{
  "num_hidden_layers": 9,
  "hidden_size": 256,
  "num_attention_heads": 4,
  "num_key_value_heads": 4,
  "head_dim": 64,
  "intermediate_size": 1024,
  "vocab_size": 568,
  "hidden_act": "tanh_gelu",
  "norm": "layernorm",
  "norm_place": "pre",
  "norm_eps": 1e-06,
  "positions": "learned",
  "qk_norm": false,
  "attn_scale": 0.125,
  "bias": "all",
  "tie_word_embeddings": true,
  "parallel_block": false,
  "init": "normal",
  "init_std_qkv": 0.0253,
  "init_std_o": 0.00597,
  "init_std_up": 0.0253,
  "init_std_down": 0.00298,
  "optimizer": "adamw",
  "learning_rate": 0.00127,
  "lr_mult_qkv": 0.4,
  "beta1": 0.9,
  "beta2": 0.98,
  "lr_head": 0.00348,
  "max_grad_norm": 1.0,
  "warmup_steps": 414,
  "schedule": "wsd",
  "decay_fraction": 1.0,
  "decay_shape": "linear",
  "final_lr_fraction": 0.1,
  "batch_tokens": [16384, 32768, 49152],
  "max_seq_len": 768,
  "doc_mask": true,
  "train_tokens": 208500000,
  "max_steps": 7013,
  "dataset": "wikipedia_en"
}
Each number is 128 + 32 x the weight over its row's rms, rounded and kept within 0 to 255. Layers, rows and columns count from 0. The size above them is the row's rms in percent of the matrix's.

# layer 3 MLP down (transposed), 1024x256, rms 0.0453, rows 723-749, columns 0-127
size [ 94  99  99 102  81  87  97  82 100  91 101 109  92 102 106  96 102  58 101 112  94  80  99 113 108  85 126]
[[175 147 150  94  72 124 167 146 113 107 167 139 104 132 101 110 201 118 152 172  52  89 111  83  90 128  95 158 134 114 154 172 119  89  88 201 107 121 140 126 157 163 123 145 153  90 150 102  46 126  59  92 161 178 124  96  87 121  98 122 100 136 208 118 137 135 178 126 150 129 102  81  96 107 134 147 177 191 111 127 127  84 177 180 103 147 160 176 165 133 148 137 116 161 126 181 157 121 172 110 160 156 172 126 154 110 152 129 119 144 185 133  80 131 109 104 102  87 147 133 148 121 110 126 156 101 131 149]
 [ 81  79 110 160 162 132 120 139 160 111  92 160 119 123  81 128 198 104 113  98 138 148 124 113  92 118  32 122 179  44 122 120 118 100 111 140 202 133 149 123 152 144  69 127 135  84  81 104 128 137  97 102 160 180 156 130  79 112 138 154 134  91 156  83 120  86 104 127 112 144 150 201 138 122 187 144 136 124  99 114 164 121 161 145 119  80 129 178 138 172  99 181 126 152 198  56 151 105  97 149 114 244 171 151 162 127 118 177 148 124 167 125 140 132 150  96 194 146 111  97 160 114  94 139 132 148 109 162]
 [206 127 106 143 152 126 133 119 111 152 118 223 128 127  99 108 205 130 106 153 126 167  84 137 134 181 119 114 135 114  64 149 159  78 152 109  59 134 155 138 153 103 155  86 105 122 122 163 132 100 142 110  77  84 162 113 101  79  59  80  44 174 141 116 186 108  92 100 127 154 121 216 124 165 141 140 212  69 100 158 136  91 102 154 136 134  90 164 189 126  91 103 117 140 155 116 124 117 158 154 158  62 147  98 165 151  94 178  49 170 132 128  81 104 102 120 101 163  97 107 149 152 166 173 160  47 125 132]
 [143 114 115 115  68 121 125 119  92 119 159 116 138 128 118 150 188 165 161 141 149 130 102 101 105 147 164  81 132 135 137  67 157 192 110 181 214 130  87 145 141  49 126 115  74 149  55 152 136 144 131 161  91 109 134 142 102 124 124 136 163 132 174  90  81 119 112 109 122 138 114  76 144 104 188 169  81 126 104 142 133  49 107 177 122 149 108 146 157 112 171 166  93 135 123  83 100 141 111 108 112 122  94 133 157 133 115 172  82 126 111 170 109  80  99  84 169 108  90 164 166 107  94 112 171 163 138 123]
 [149 115  88 170 162 110 141 145 115 139  95 144 132 110 168 166  76 129 185 125 117  77 101  78 106 206 124 126 145 114 114 237 128 111 120 142 136 186  98 134 166 109 196 159 133 127 164 115 108  90  91 167  90 173 168 133 151 193 139 204 111 183 149 162 156 122 105  95 125 150 118  83  98 122  90 107 131 125 129 135 156 131 175 107  94  77 122 109 120 113  75 150 149 108 130 126 131 124 118  88 128 116 145 136 111 147 104 133 137 163 127 115 157 167  91 169 197 117 145 182 203  93 169 118 173 165 116  47]
 [ 81 137 152 167  98 118 204 217 131 148 127 166  72 107 130 153 131 163 152 137 184 165 140  81 109  86 146  83  90 164 127 147 130  89 107  83 182 148 125 113  95 106  93 146 153 146 149 154 148  92 154 127 210  95  78 137  71 166 133 165 133 104 149 161 128 138 145 146 104  95 161 136 117 116  92 115 153 162 115 182 151 176 130  97 122  77  82  99 107 118  99 130 127  54  94  87  88 136 103  80 173 202 111 103 127 132 162  89 148 118  61 133 129 136 158 177 134  93 143 156 102  72  81 127 111 102 132 191]
 [131 107 145 130  87  84  98 133 149 144 181 100 191  90 172  99  79 106 152  99  72 124 123 159 100 131 184 174 122 177 190 159 159 114 128  98  98 199 182 135 141  93 157  94 145  94  61 116 119 228 142 121 102  81 121 169 145 174 149 135 168 144 101 123 148 128 156 186 114 132 100 127 167 110 124 141 204 158 149 115 105  77 200  65 178 112 179  62 123 186 152 133 155 139 162 130 109 148 144 113 143 174 105 132 150 153  77  60 134 138 152 125  85 153 149 143 123 137 115 148 139  92  84 176 121 112 142  52]
 [105 103 108 172  91 131 130 186 160  93  99 118 111 132 130  91 146 110 124 100 131  60 124 126 153 134 110 145 119 167 166  98 103  66 111 132 122  83 142 144 143  91 147 145 122  94 178 115 112 194 112  76 147 113 108  18 117 164 129 156 159 139 150  94 138 111  72 115 126  75 136 151 122 127 159 173 151 148 102 101 111 175  94 132 120 156 125 219 106  95 117  89 105 122 157 139  83  97 173 155 145 161 117  55 153  74 157 194 187 137 156 160 116 115 136  94 112 113 143  85 192 151 135  68 106 174 165 119]
 [184 140 114 154 104 132 118  92 125 103 100 177 149 122 151  87 116 154  82  88 125 134 205 145 144 137 123 106 167 140 175 190 127 139 168 133 172  74  74 158 162 105 148  98  85 174 122 149 113 205 138 129 122  89 140 191 145 153 125 129  88 140 141 140  92 133 107 153 129  64 114 121 145 174 131 120 133 201 144 107 131  78 130 121 120  97 147 145  61 128 157 143 120 132  75 180 111  61 148 139 117 109 153 107 118 136 121 110  83 176  71 130 130 100  81 182 167 131 134 151 106 104 127 108 143  97 148 164]
 [132  51 199 171 137 163 142 110 156 203 123 146 144  70 150 108 125 175 119  92 113  87 120 155 113 150 157 102 191 150 113 103 126 124 127 120  83 123 135 129 128 144 111 122 116 101 105  94 111  97 152 122  69 169 123 137 161 174 129 115 169 127 122 148 160 109 158 122 144 119 163  92 117 149 109 162 149 148 138 151 170 121 133  96 131 125 124 155  70  93 148  91 117 124 120 155 174 126 137 107 105 116  65 130 103 110 126 208  92 165 138 121  87 167 149 116 143 172 120 158  86 205 128 153 102 140  96 107]
 [ 97 132 136 133  91 125 166 101 185 202 121 146 115 188 148 148  38 122 149 148  95  81 107 124 126  95 130 106 159 122 116 174 111 130 145 169 149 120 116  61 132 145 141 139 181 131 145 110 158  84 107 140  97 145 182 143 128 152 161 130 153 146  65 163 125 127 113 135 124  87 103  82  78  53 177 121 183 154 160 106 102 168 114  90 116 113 160 161  94 163 177 101 134 132 189 157 159 128  85 163 120 149  89 158 103 152 128 117 153 137  85 106 115 129  96 159 122 172 172  98  86 122 177 110 170 157 138 119]
 [133  69 125 133 169 151  92 127 162 118  90 160 143 107 108 153  99  68  93 147  87  97 143  98  93 121 150 129 111 117 117  60  85  96 100 134  78 142 107 109 112 148  74 145  86 164 146  95 161 148 154 112 137  98 126 128 109  81 134 165 117 151 107  77 157 134 119 108 155 172  76 160  90  95 146 122 159 137 183 161 173  95 125 140 182 160 116 102 138 118 178 188 111 141 142 136 109 130 143 154 129 158 130 137 126 114 165  93 152 101 145 153 130  98 122  89 166  91 150 135 116 136  96  51 146 168 163 112]
 [129 111 136 102 136 116 185 109 177  83  73 124 109 139 153 134 197 126 139 130 108 182 104 146 162 146 146  94  84 113 113 125 179 103 148 101  80  77 160 148 139 124 111  58 127 105 174 150 136 117 153 116 168  61 154 184 106 175  85 123  88  84  92 114 139 159  75  98 115 135 171 139  83 224  93 146 116 148 151 114 215 116 142 149 185  83 136  91 147  75  54 131 168 144 111 126 138 123  78 146 141 158 111 125 126 169 121 170 138 141  99 162  39 160 148 129 128  92 140 110 162  61 181 144 167  90 141 160]
 [112  94 117  62 123 155 121 172 104 171  68 144 191 168 134 107 123 103 155 175 148 105 130 104 148 133 115 103 130 151 178  96 135  95  82  86  89 162 153 107 137 140 115 117 140  98  87 135 123  97 156 180 167 123  97  64 153 123 132 135 140 144  75 156 119 130 119 126 133 107  76 145 147 111 114 115 107 147 162 109  90 131  93 105  99 159 110 213  73 115 111 182 104 121 100 147  75 150 151 108 168 107 165 164 123 122 111  65 165 142  70 126 135 113 120 139 131 177  83 167 119  80 141 135 115  67 154 126]
 [113 118  97 170 100 152  67 143  99 145  90 193 108  85 118 126 139 158 135 110 148 148 143  83 112 136 115 124 104 160  99 100 155 100  79 114 103 130 216  96 120 173 138  42 165 101  94 116 173 168 157  86 140  97 156 115 153 110 102 127 108 135 122 182 114  73 113 136 139  67  98 126  43 105 155  60 157 142 122 175 159  79  91 107 174 125 107 172 125 149 144 165 113 175  95  97 119 168 113 113 117 120 128 151 137 121 101 183  74 158 182 148 141 109 188 145 151 185 145 162 110 161 103  53 127 134 131  78]
 [177 145 136 118 179 135 148 104 146 174 105 136  77 140 119  80  89 156 126 134 140 119 119 203  62 105  99 132 156 166 158  75 167 126 145 101 146 102 147 126  87 104  91  99  94 162 181 135 114 161 169 124 123 152 166 138 188 183 167 166 110 143 117 121 171 105  95 150 153 149 144 142 165 156  92 102 105 138  95 149 147 171 111 158 128 145 123 163 105 166 127 138  94 144 133 168 136 106  68 148 158  92 173 182 135 103 122 106 118 160 129 101  60 184 162 141  74 158 144 112 112 143 117 126 137 131 139 137]
 [131  77 134 145 145 107 150 129 105  95 115 170 175 109  86 123 220 108 127 146  75 118 198 152 149 129 131 127 105 128 110 153 116 108  91 167  49 126 143 134 165 117 142 119 134 100 116 211 109  99 145  90  96 133 167  65 136 133 110  94 137 156 158 179  83  86 192  94 138 121 149 136 135 189 122 123 104 139  75 111  87 136 115 133 152 120 137 139 141 155 123 162 144 123 105 151  86 164 113  93 207 153 117 105 100 150 122 107 126  93 115 114  80 111 138 119 152 102 126 111 117 146 166 127 179  36 104 120]
 [ 87 127  70 107 111 121 136 110 102 123 131 133 116 105 182 184 146 109 157  94 154 185 164 142 144 165 117  90 151 149  98  80 167 174 122 107 114 171  92 110 217 140 159 133 120 177 112  80 142 125 125  90  87 131  89 122 212 173  55 108 139 167 139 102  91 149 145 119 132 121  50  82 109 120 128 116 155 175 146 138 154 123 156 137 132 180 129 116 103 125 143 115 128 110 149 186 124 104 105 161 136 159 149 168 175 112  90  51 127 126 103 161  82 173 116 174 116  83 150 102 131 104 102 154 142 134 125 134]
 [115 161 109 111 137 156 117 128 184 118 128 102  84 143 159  94  96 131 135 122 124 121  86 107 140  86 111 152 135 197 171 126 126 149 106 145 124 131 161 155 138 181 113 192 138 173 181  96 150 144  87 148  83 105 148 134 123 121 159 164 156 153 226  82 168  79  67 158  77 170 109 177 137  62 121 103 167 126  68 125 118  94  84 138 138 113 128 153 152 123 181 143 122 118 196 135 179 131  62 127 113 166 149 133  86 169  81  97  80 165 128 144  86 131 112 105 159  95 177 126 172 126 118 130 122 198 141 152]
 [111 135 135 132 148 111 137 133 104 166 134 151  99 175 135 135 102 139 158 123  86 157 110 117 171  90  91 174 111 182 132 127 105 142 125 141  88 133 153 123 106  81 154  73 103 126 127  81 125 106 177 165 141 144 124 128 182 141 185  91 195 120 213 127  94 114 177 105 103 120 118 161 146 112  85 123 147 119 123  62 132 147 159 105 116 128  70  70 197 140 171 123 136 139 129 135 161 150 116 128 114 135 223 105  47 133 116 110 120 128 110 128 104 132 122 101 131 125  85  58 142 108 133 172 157  76 159 112]
 [128 151 126 122 186 145  83 141 154 143 105 113 103 118  85 218 206 127 109 144 114 141 112 123 108 147 152 163  97  93  26  57 180 153 146 115  87  45 183 101  94  94  86 100 137 139  91  93 110 145  80 151 165 184 177 158 137 115 152 181 120  79  57 130  95 126 188 128 111 127 138 124 189 101 188 121 152 111 119 179  86 133 130 140 130 126 151 123 170 143  90 129  91 173  97 113  86 171 183 144 109 103 108  72 106 100 136 150 134 175 102 148 154 128 133 124 141 139 134  94 111 116 117 109 113 146 122 130]
 [ 89 140 134 123 140  70 184 123 133 195 138 108 102 102 167 147 149 147 167 139 139 111 148 147 120 109 119 181 121 101  98 150 110 147  66 107  85 114 167 150 179 175 110 123 128 113 127 132 129  80 161  81  72 107 187  88 136 134 142 140  72 161 119  87 162  99 147  74 147 175 174 102 170 160 184  90 187 139 134 106 167 121 129 154 130 133 105  93 105  73  94 117  74 118 169 199 149 106 147  92  77 131  98 105 156 168 122 115 133 186 108 109  33  88 161 148  96  85  95 137 108 136 173 223  54 145 100 136]
 [174 128 153 117 125 103 134 116  59 106  92 129 124 165 146  67 160 166 129 182 130 166  73  98 114 102  74 149 107 108 145 159 121  99 117 124 108 113 106 170 136 103 154  98 109 112 155  89 149  96  97 137 144 106 159 138 162 190 132 177 130 143  71 200 115 152 107 155 137 186 115 103 115 106 100 115 108 125 168 131 100 135 164 131  93  75 191 118 135 116 134 126 150 138  62 162 179  55 145 156 145 103 144 106  91 168 146 140 131 126 112 122 101  95 102 122  92 123 148 133 132 142  89 120 163 155 142 162]
 [ 88 219 101 193  95 188 172 105 152 121 169 148 119 157 154 114 187 157 121 126 121  85 164 148 196 132 147 169  74 149 135 127 110 166 121 100 153 146 174 126 163 177 181 163 124  62 116 208 109 137 131 149 156  99 173  87 147 112 111  57 105 153 118 153 117 137 121 150 108 121 134 113 156 100 115 103 146 131  87 157 120 104  89  85 167 108 168  84  92 118 145 139 152 136 103  77 149 130  93  66 139 145 180  94 145  96  97 158 129 139 120 140 165  97 111 102 153 118 105 103  98 138 128 107  81 147 152 119]
 [156 134  50 140 149  97 104 177 131 170 112 108 158 130 147 134  99 150  97 105 150 114 142 143  87 131 117 115 142  84 168 149 115  72 131  63 147 186 148 158 139 139 169 121  96 100 137  84 162 131 136 116 164 122 115  94 163 105 133 115 177 157 123  99 160 104 159  89 120 129 122 112 171  48 122 136 133 176 145 110 120  91 142 105  92  86 189  99 103  97 171  81 157 110 127 190 101 148  91 199 138 175 112 154 135 185 110 123 124 167 127 104 146 206 137  67 131 100 157 176  77 101 113 125 157 203 127 123]
 [114  66 162  42 123 133 134  70 114 141 103 128 117 137 122  98 120 171 168 171 104  99 132  76 133 134 135 112  81 166 144 130 117 161 123 153 142 127 167 155 116 137 194 107 129 131  27 135 100 172  98 130 101 159 117 142 163 176 118 124 212 115 158  96 129 153 136  71 135 137 126  82  79 128 152 159 104  90  93 169 135 161 125 111 169 166 134 173  55 155 135 111  97 100 126 150 124 152 156 161 165 105 152 173 134 136 113 102  74 116 112 146 119 124 123  93 151 159 105 106 117 128 140 109 129 124 195  49]
 [162 167 123 141 130 123 124 124 128 138  69 137 123 134 186 128 139  56 115 128 121 131 145  55 145 186 105 197 133  81 100 140 155 128 158 149  87  98 135 113 186 141 182 174 130 169 125  59  80 110 124 108 140 125 115 128  99 158 105 153  41 109 136  75  75 148 107 128 161 160 150 117 132 159 170  86 134 156 181 127 138  79 105 119 121 171  65 142 115 163  42  99 142 133  99 166 133  74 130  92 113 137 147 174  95 158 165 175 175 138 132 135  93 198 139 140 103 132 126 153  98 162 156 102 154 118  97 135]]
# layer 3 MLP up, 1024x256, rms 0.0524, rows 724-750, columns 0-127
size [100 106 107 100  88 100  88 103 100  97 113  90 112 110  98  90  67 103 114 101  72  95 107 112  89 122 107]
[[137  97 123 134 175 147 130 131 142 159 116 201 122 104 134 118 104 122 110 100 115  80 160 183 154 139 129 124 102  74 136 154 147 140  89 133 108 107 148 133 155 137 104  83  38  89  87 158 122 101 140 110 163 125 162 125 177  74 155 104 145 138 127 209 176 156 135 162  91 113 140 122 105  76 143 218 166 104 111  71  82 128 161 104 114 103  60  80  89 109  36 101 174 163 112 144  70 175  94 130 139 138  83 141 167  79 163 168 133 112 124 108 125 122 130 124 166 114 125 133 110 138 148 135 148  79 100 111]
 [125 119  98 118 126 103 170 158 131 145 128 108 162  93 137 163 112 149 156 111  84 116 105 143 151  87 115 137 119 139 131 131 146 211 156  71 144 140 163 183 106  88 144 142 158 110 134 156  99 117 102 117 116 187 122  83 153 111 181 163 123 140 112 147 130 115 130  94 124  72 122 177 162 100 116 100 121 146  92 121 150 156 106  86 148 109 145 147 125 117 179  89 100 143 129  89 184 139 100 175 131 143 126 121 151  73 122 174 151 129 127 118 142  41 148 121 119 118 152 137 122  75 177 100  68 176 125 171]
 [140  80  53 177 103 140 102 144 136 112 167 143 177 141 140 104 105 154 104  89 119 134 115 136  90 181 155  86 141 116 144 181 100 113 123 121 169 117 131 190 111 157 165 122  94 110  85 176 151 137  90 124 124 156 153  98 146 127 127 131 138 112 141  50 127 159 166 101 175 143 110 131 160 114 123 182 171  65 111 106 115 150 132 129  51 189  70 130 142 145 202 114 187 126 148 134 136 116 142 130 134  71  90 151 158 149 101 171 115 125 108 142 145  81  90 110 167  53  97 151  94 162 135 110  49 162 109 149]
 [159 159 111 147 177 147 117 156 166 174 152 142 131 183 124 107 138 102 143  75 123 128  56 123 159 144 160 120 168 156 114 147  43 123 125 130 111 191 171 167 117 107 159  54 151 151 150 161 109 143  74 102 109 184 167  52 132  79  99 101 119 106 105 126 201 104 105 192 122 118 104 111 118 197 174 131 147 145 117  78 154 141 160 141 110 106 115 184 124 112 130 133 117 157 145 114  88 126 114 129 165  46 138  60 159 165 140 139 132 168 184  95 184  63 103 128 148 113 122 126 204 130 108 108  54 107 133 112]
 [174 118  67 193 153  97 122 100 143 110 150 114 125 124 122 100  89 122 128  78  88 138  77 123 157 104 187 145 137 161 155 130 138 186 160 153 153 138 161 126  76 150 148 127  51  75  63 121 167 109 120 176 135 152 102 114 133 171 152 183 117 107  97  96 133 162 117 127 121 140 155 143  97 126 110 197 124  73 111 145 126 132 170 118  86 148 131 147 179 152 153 143 145  98  78 132 158  97 138  87 121 117 104 142 179  68  96 192 135 157 137 106 139 114 138 114 140 105 129 142  82 103 179 107 155 183 135 158]
 [120 101  96 181 169 164  57 127 154 187 161 129 129 148 125 117 147 119 123 149 109 101 138 141 151  91 201 175 161 153 173 188  95 174 114 139  94 190 132 155 134 153 118 123  85 149 126 106 114 193 105  84  81 129 110  99 154  93 147 120 142  82 115 182 182 165  75 154 155 105 166 146 141 221 146 118 146 160 126 119 186 137 119 133 149  75 140 125 135 123 120 147  97 176 137  92 110 132 134 107 173 119 122  82 108 105 120 116  62 112 148 131 125 103 178 127 126 156 155 136 222  83 108  82 120  97 115  97]
 [154 152 116 105 103 114 142 133 100 100 145 142 160 190 135 135 112 177 140 103 172 150 155 107  94  95 183 114  78  97  94 106  89 134 171 128 162 144 131  97 117 160 110 133 171 127 140 120 146  97 112 200 139 101 118 142 159 135  89 161  71  70 130 167 145 109 170 104  95 145 139  98 146 100  62 139 146  78 117 133 116 164 132 119  35 178  86 118 156 112 146 147 196  86  95 138 177 112 128  92 143 129  96 159 156 127  30 148 103 122 126 136 149 109 142 121 167 126  88 189 110 162 164 140 110 130 131 146]
 [203 164 133 129 168 173 105 162 194 174 138 161 148 106 134 149  95 111 155  90 145 108 163 119 183 129 162 119 152  71 157 120 116 112 134 114 120 102 122 134 137 119 113 126 108 143 127 154 104 107  60 118 140 132 135 120 145  83  97 115 137  75 105  85 129  60 103 176 146 148 185 145 130 130 113 171 102  67 119 102 119 108 141 112 114 140 124 213 135 144 160 115 126 128 107 102  86 129 129 156 148  63 143 134 142 117 147  91 139 134 142 119 118  83 158 100 131  75 144 126 118 122 120  48 159 144  95 124]
 [198 234 120  65 121 133 143 182 144 173 149 125 141 114 155  86  81 144 117 177  75 101 121 157  81 172 151 125  92  95 158 146 122 164 137  92 144 120  86 154 150 162 133 122  95 161 118 180 174 148  65 161 114 177 212 102 176  61 134 112 141  57 136 134 162 155 151 150  94  93  87  99 128 113 105 113 150 158 149 100  78 168 171 138  58 119 119 116 119 192 188  62 109 125 123 140 148 189  68 196 176  87 133 177 156  98 106 122 150  82 132 126 157 111 124  89 181 140 109 109 107 175 147 124 125 144 134 149]
 [ 93 186 125 145 154 115 119 187 120 155  96 135 137 140 188 106 181 117  98 130 104 115 102 182 117 170 142 128 141 129 104 166  94 179  76  74 118 148  81 181 195 149 117 127 122 127 120 131 179 157 136 141  59 141 153  42 125  68 138 126 117 139 104 126 182 126 101 131 106 171  70 159 114 135  82 122 141 189 101  89 172 119 140 117 125 169 131 142 127 136 177  61 106 139  50 140 143 135 121 133 172  68 170 104 128 102 140 185 126 101  92 128 150 116 135 144 124 119  98 120 134 153 119 129 107  79 125 145]
 [209 214  48 133 105  48 114 116 132 138 140 185 139 191 141  92 104 149 127 143 152  89 129 153 172 123 166  62 135 160 105 140 131 111 148  77 200 167 112 133 149 145 116 116 149  67 116 145 107 126 149 160 140 175 103 135 188  95  97 169 103  95 102 113 157  99 144 139 116 146 102 111 131 156 156 123 104 116 120 133 135 173 109 117  37 150  72 158 150 167 160  71 109  84 106 119 155 106 109 112 167 125  97 146 159  82  80 171 101 118 112 140 142  86 123  48 169 141 101 143 136 100 154 113 106 139 105 151]
 [127 150 105 144 110 137 112 119 163 132 161  84 142  87 147 140 125 130  93 152  78  82 113 155 110 181 157 111 140  82 170 189 159 207 117 129 114 150  82 130 192 167 141 152  62  85 120 142 105 135  65 119 101 140 126 128 190 105 147  78 171  70 128 139 131 158 158 123 104 110 120 142  90 161 106 134 120 166 153 106 116 167 165 102  58 143  99  95 106 134 149 148 141  91 109 147 170 118 128 178 199 128 134 152 136 112 143 104 134  97 114  92  85 125 160 129 139 134  86 173 113 160 152 144 118  99  97 111]
 [ 89 161 136  94  84 133 127 166 168 115 121 198 161 197 159 120 143 192 151 137 135  86 100 151 135 143 163 104  69 101 142 131 106 156 145 100 166 112 107 203 178 175  78 138 173 145  95 146 140  80 141 124 115 138 142 118 159  70 136 142  75 140 146 183 149  83  92 124  96  81 153 128 169  94 110 121 173 124 124 135 167 141 118  96 107 191  80 141 130 112 114  81 103 164 149 107 181 110 145 175 146 164  96  80 156  77  85 141  79 136 107 122 144  99 171 146 121 185  83 104 143 110 107 133  57 104 145 156]
 [214 194  56 126 122 114  87 103 178 111 140 184 160 178 158  95  99 111 132  99 133 106  75 124 172 118 175  52 141  98 112 109 170  69 145 113 135 119  80 112  72 112 143  99  43  50 137  97 106 138 150 149 158 119 106  79 110 143 148 148  89  88 140 146 152 102  93 105 158 206 174 144 149 115 141 133 140 125 111  55 136 168 208 113  82 170  98 125 144 168 136 101 139 139  85  85 116 123 145 133 114  83 127 140 141 190  41 167 131 146 129 129 133 130  86  97 127 116 100  57 126 103 164 135 133 135  75 139]
 [119 165 123  68 121 162  77 120 192 166 159 116 156 127 119 120 165  66 158 138 104 111  64 140 155 143 131 131 131  62 153 159  99 118 142 155 112 116  98 124  73 137 135 116  84 101  90  60  93 132  98 120 154 144  95  84 115  55 117 158 112 119 129 114 136 165 143 147 181 152 106  87 158 156 148 154 106 135 132 126 194 164 153 141 172  89  96 176 156 128 134  74 175 158 175  57  84 145 136 134 135  83 111  66 127 122 155  83 114 173 182 122 118 129 167 133 173 102 113 151 144  99 162 132 125 120  70 172]
 [126 206 124 123 122  89  90 135 160  63 139 129 160 113 138 119 137 149 169 145  97 101 131 124  97 162 126 156  98 128 128 112 130 203 111  87 137 121 139 158  98 175 172  43 121 148  89 125 139 162  90 155 122 146 156 152 100 113 169 161 102 124 109 100 128 137  73 194 100 114 100 132 158  73  84  94 122 172 114  94 104 161 155 137 153 137 121 176 189 130  90 107 186 141 108  79 115 184 120 137 118 145 133 112 150 160 160 133 107  70 149 120 153 120 112 121 119 179 116 177 158 153 167  89 148  92 159 122]
 [137  94 173 115  69 183 137  94 180 152 154 172 160 141 169  47 111 144 168 149 102 145 165 122 127 164 153  88 145 146 176 130 127 124 140 125 126 157 116 113 111 157  97 144 102 111 118 102 142 116  80 125 107 121  69 133 130 105  73 111 128 130 135 188 150 186  95 142  81 159 112 176 162 126 170 156 150 150 143  90 108 180 116  84 151 153 118 129 179  99 117 114 142 171  93 141 112  89 156 172  98 128 153 148 148  41  50 115 134  74 145 139 175  93 137 130 153 145 127  95 132 145 141  80 118 164 165 118]
 [195 174  94 134 114  63 123 107 123 115 195 156 138 124 127 149  78 160 101 172 119 104 136 161 132 145 121  94 133 160 123 140 116 112 155 138 119 195 171 120 145 103 100 160  90 100 151 171 158 113 131 127 167 208 107 110 180  82 135 100 173 122 128 185 116 119  89 146  84  93 130 154 103 132 199 173 105 107  49 126 116 145  75 154 121 131 110 135 137 194  87 115 136 117 128 107 111 168 130 123 147 154 139 196 125  72 123 150  93 123 190 138 116 145 140 107 160  73 144 165 179 147 116 146 131 152  73 143]
 [175 206   0 133  84  95 119 116 156 162 135 107 147 173 143  99 182 133 110 137 143  98  96 189  83 152 138 147 103 107 118 163 100 193  53  84 189 143 168  94 120 160  72 151 152 125  78 127 173  73 104 149 107 139 129 155 131 107 157 121 154 189 110 126 116 101 113 170 112 170 123 162 163  81 133 159 157 166  95 132 155 178 130 147 117 161  28 130 145 177 142 149  79  91 154 124 155 154 126  84 113 118 131 145 148 167 103 198 136  79 114 122 142  79 148 112 127 117 124 109 121 119 108 138  99 158  83 101]
 [109 149 107 161 120 132  73 196 203 157 143 149 131 114 141 123 127  93 118 150 110  90  96  96 125 114 133 101 153  68 128 176 109 155 136  88 130 148 141 129 127 231  79 141  72  72  71 134 114 108 124 158 115 160 151 123 164 158 123 132 143 125 113 159 153 127 145 140  88 104  71 190 160 130 118 179 125 130  81  52 120 140 134 109 143 107 136 182 139 107 160  68 121  86  64 113 150 113  99  55 146 118 149 103 146  47 153 135 117 122 150 113 136 103 133 138 128 151 115 108 192 125 144 101 158 140  82 121]
 [205 154 126 180 146  69  82  92 123 123 137  87 119 107 160  67 112 198 112 171 101 113 141  73 138 168 173 116 126 110 120 154 151 136 149 109 173 109  80 112 176 149 102 176  76  97 120 140 170 119 139 197 126  93 149 148 167 136 135 130 132  89 145 123 111 133 115  94  58  81  66 168 131 132 118 158  73 156 133 115 124 169 189 118  80 105 106 114 147 191  99 172 126 102  55 119 124 150 120 100 148  97 140 121 137 126 128 131 126 127 110 117 139 132 125 115 122 138 118  98 148 156 144 134 109 128 106 124]
 [120  74  83 128 139 113  99 154 100 152 151  94 144 117 132  84 167 111 144 185 132 121  90  50 120  95 110 103 145 112  88 142 138 166 138 121 148  97 238 101 178 186 119 118 153 142 190 129  84 114 116 166 179 174 176  74 154  82 122 150 153 105 129 114 134  96 171 130  93 133 116 193 202 132 153 152 143 108 122 137 180 129 174  94 140  80  87 206 117 101  76 115 114 126  93 113  82 143 119 133 129 103 159 168 131  96 112 140 119  82 150 121 153  55 151 141 156  52 145 130 110  43 124 115 153  98 147 128]
 [109 131 128 132 168  45 144 127 146 100 122 144 105 160 161 102  96 125 116 118  84 129 108 125 110 154 130 126 128 147 174 171 111 115 144  64 154 119  66 197 127 170  67 135 135 119 111 221 234 106 162 134 101 154 150 136 149 134 132 108  72  72 114 151 178 151 126 155 101 127 152 183 121 162 139 192 149 130 115 126 105 142 112  50 121 146 130 155 120 210 141 128 118  90 140 121 131 140  43  49 117 162 121  77 218  40 151 139 147 106 145 129 133 133 142 112 126  95 142  92 161 129 123 128 126 162 111 122]
 [ 83 130 107  96 154 199  93 142 139 137 155 172 160 113 114 108 120 154 129 117 149 111  65 128 124 135 179 173 139 148 119 150 131 165 134 120 113 141 125 146  71 104 170 135 108 127 118 112 165 153 112 130 123 176 141 186 169  74 161 146  90 143 126 166 180 167 138  79 169  88  85 149 143 135 161 107 133 145 139  86 155 152 118 148 168 143 112 142 182 126  83 107 132 112 121  98 147  80 140 151  78 125  95 115 110  87  38 214  92 177 125 128 116  84 144 111 173 164  99 135 122  44 103 114  87 109 112 169]
 [126 173 147 158 172 122 111 137 107 102  98 123 172 155 148  99 176  59 146 138 171  67 141  82 115 115  97 106  95 130 102 134 105  99 155 136 141 145 121 114 114 150 181  75 139  91 129 103 225 158 110 115 130 102 140 100 103 111  73 162 106 125  93 107 162 134  62 159 135 150 166 115 154  90  60 108 171 157 125  65  61 149 221 139 100 157 122 131 132 171 116  93 205  81 116 101 121 130  49 154 132 157 137 102 123 147 136 166  93  80 132 153 159 129  76 154 131 110 111 139 162 182 134 154 148 149 120 153]
 [188 156 110  96 122  83 132 163 154 156 138 145 165 130 148 178 166 141 116 160 112  83 151 162 146 187 123  65  96  63 170 134 125 169 102 105 158 111 139 128 109 122  79 110 132 120 120 135 161  88 130 101 155 132 156 104 130 103 118 142 124  55  85 106 159 103  90 171 118 108 178 118 109 152 136 166 139  27  71 141 177 128 118 112  92 123 108 191  98 190 155  64 154 156 164  88 120 190 121 145 155 112 115 162 139 136 108 156 137  81 118 114 126 105 141  75 180  76 165 165 125 139 184  94 120 160 100 124]
 [128 157  95 155 157 136 104 134 150 119 116 133 188 165 121  33 169 129 125 146  81 114 110 145 119 113 137 127  42  31 144 137 113 151 106 147 149 113 102 109 162 136 176 139 131  78 195 104 109  92 107 138 169 114 166 133 125 160 128  99 112  82 158 111 122  94  79 153 136 108 100 178 199 106  90 171 119 133 149 141 148 146 193  71  88  88 101 137  94 129  97 109 128  84  23 110 101 149 125 126 100 140 174 101  98 160 108 136 153 128 185 128 143 140 188 139 161 110 131  91 219 204  80  82  77 131 135 120]]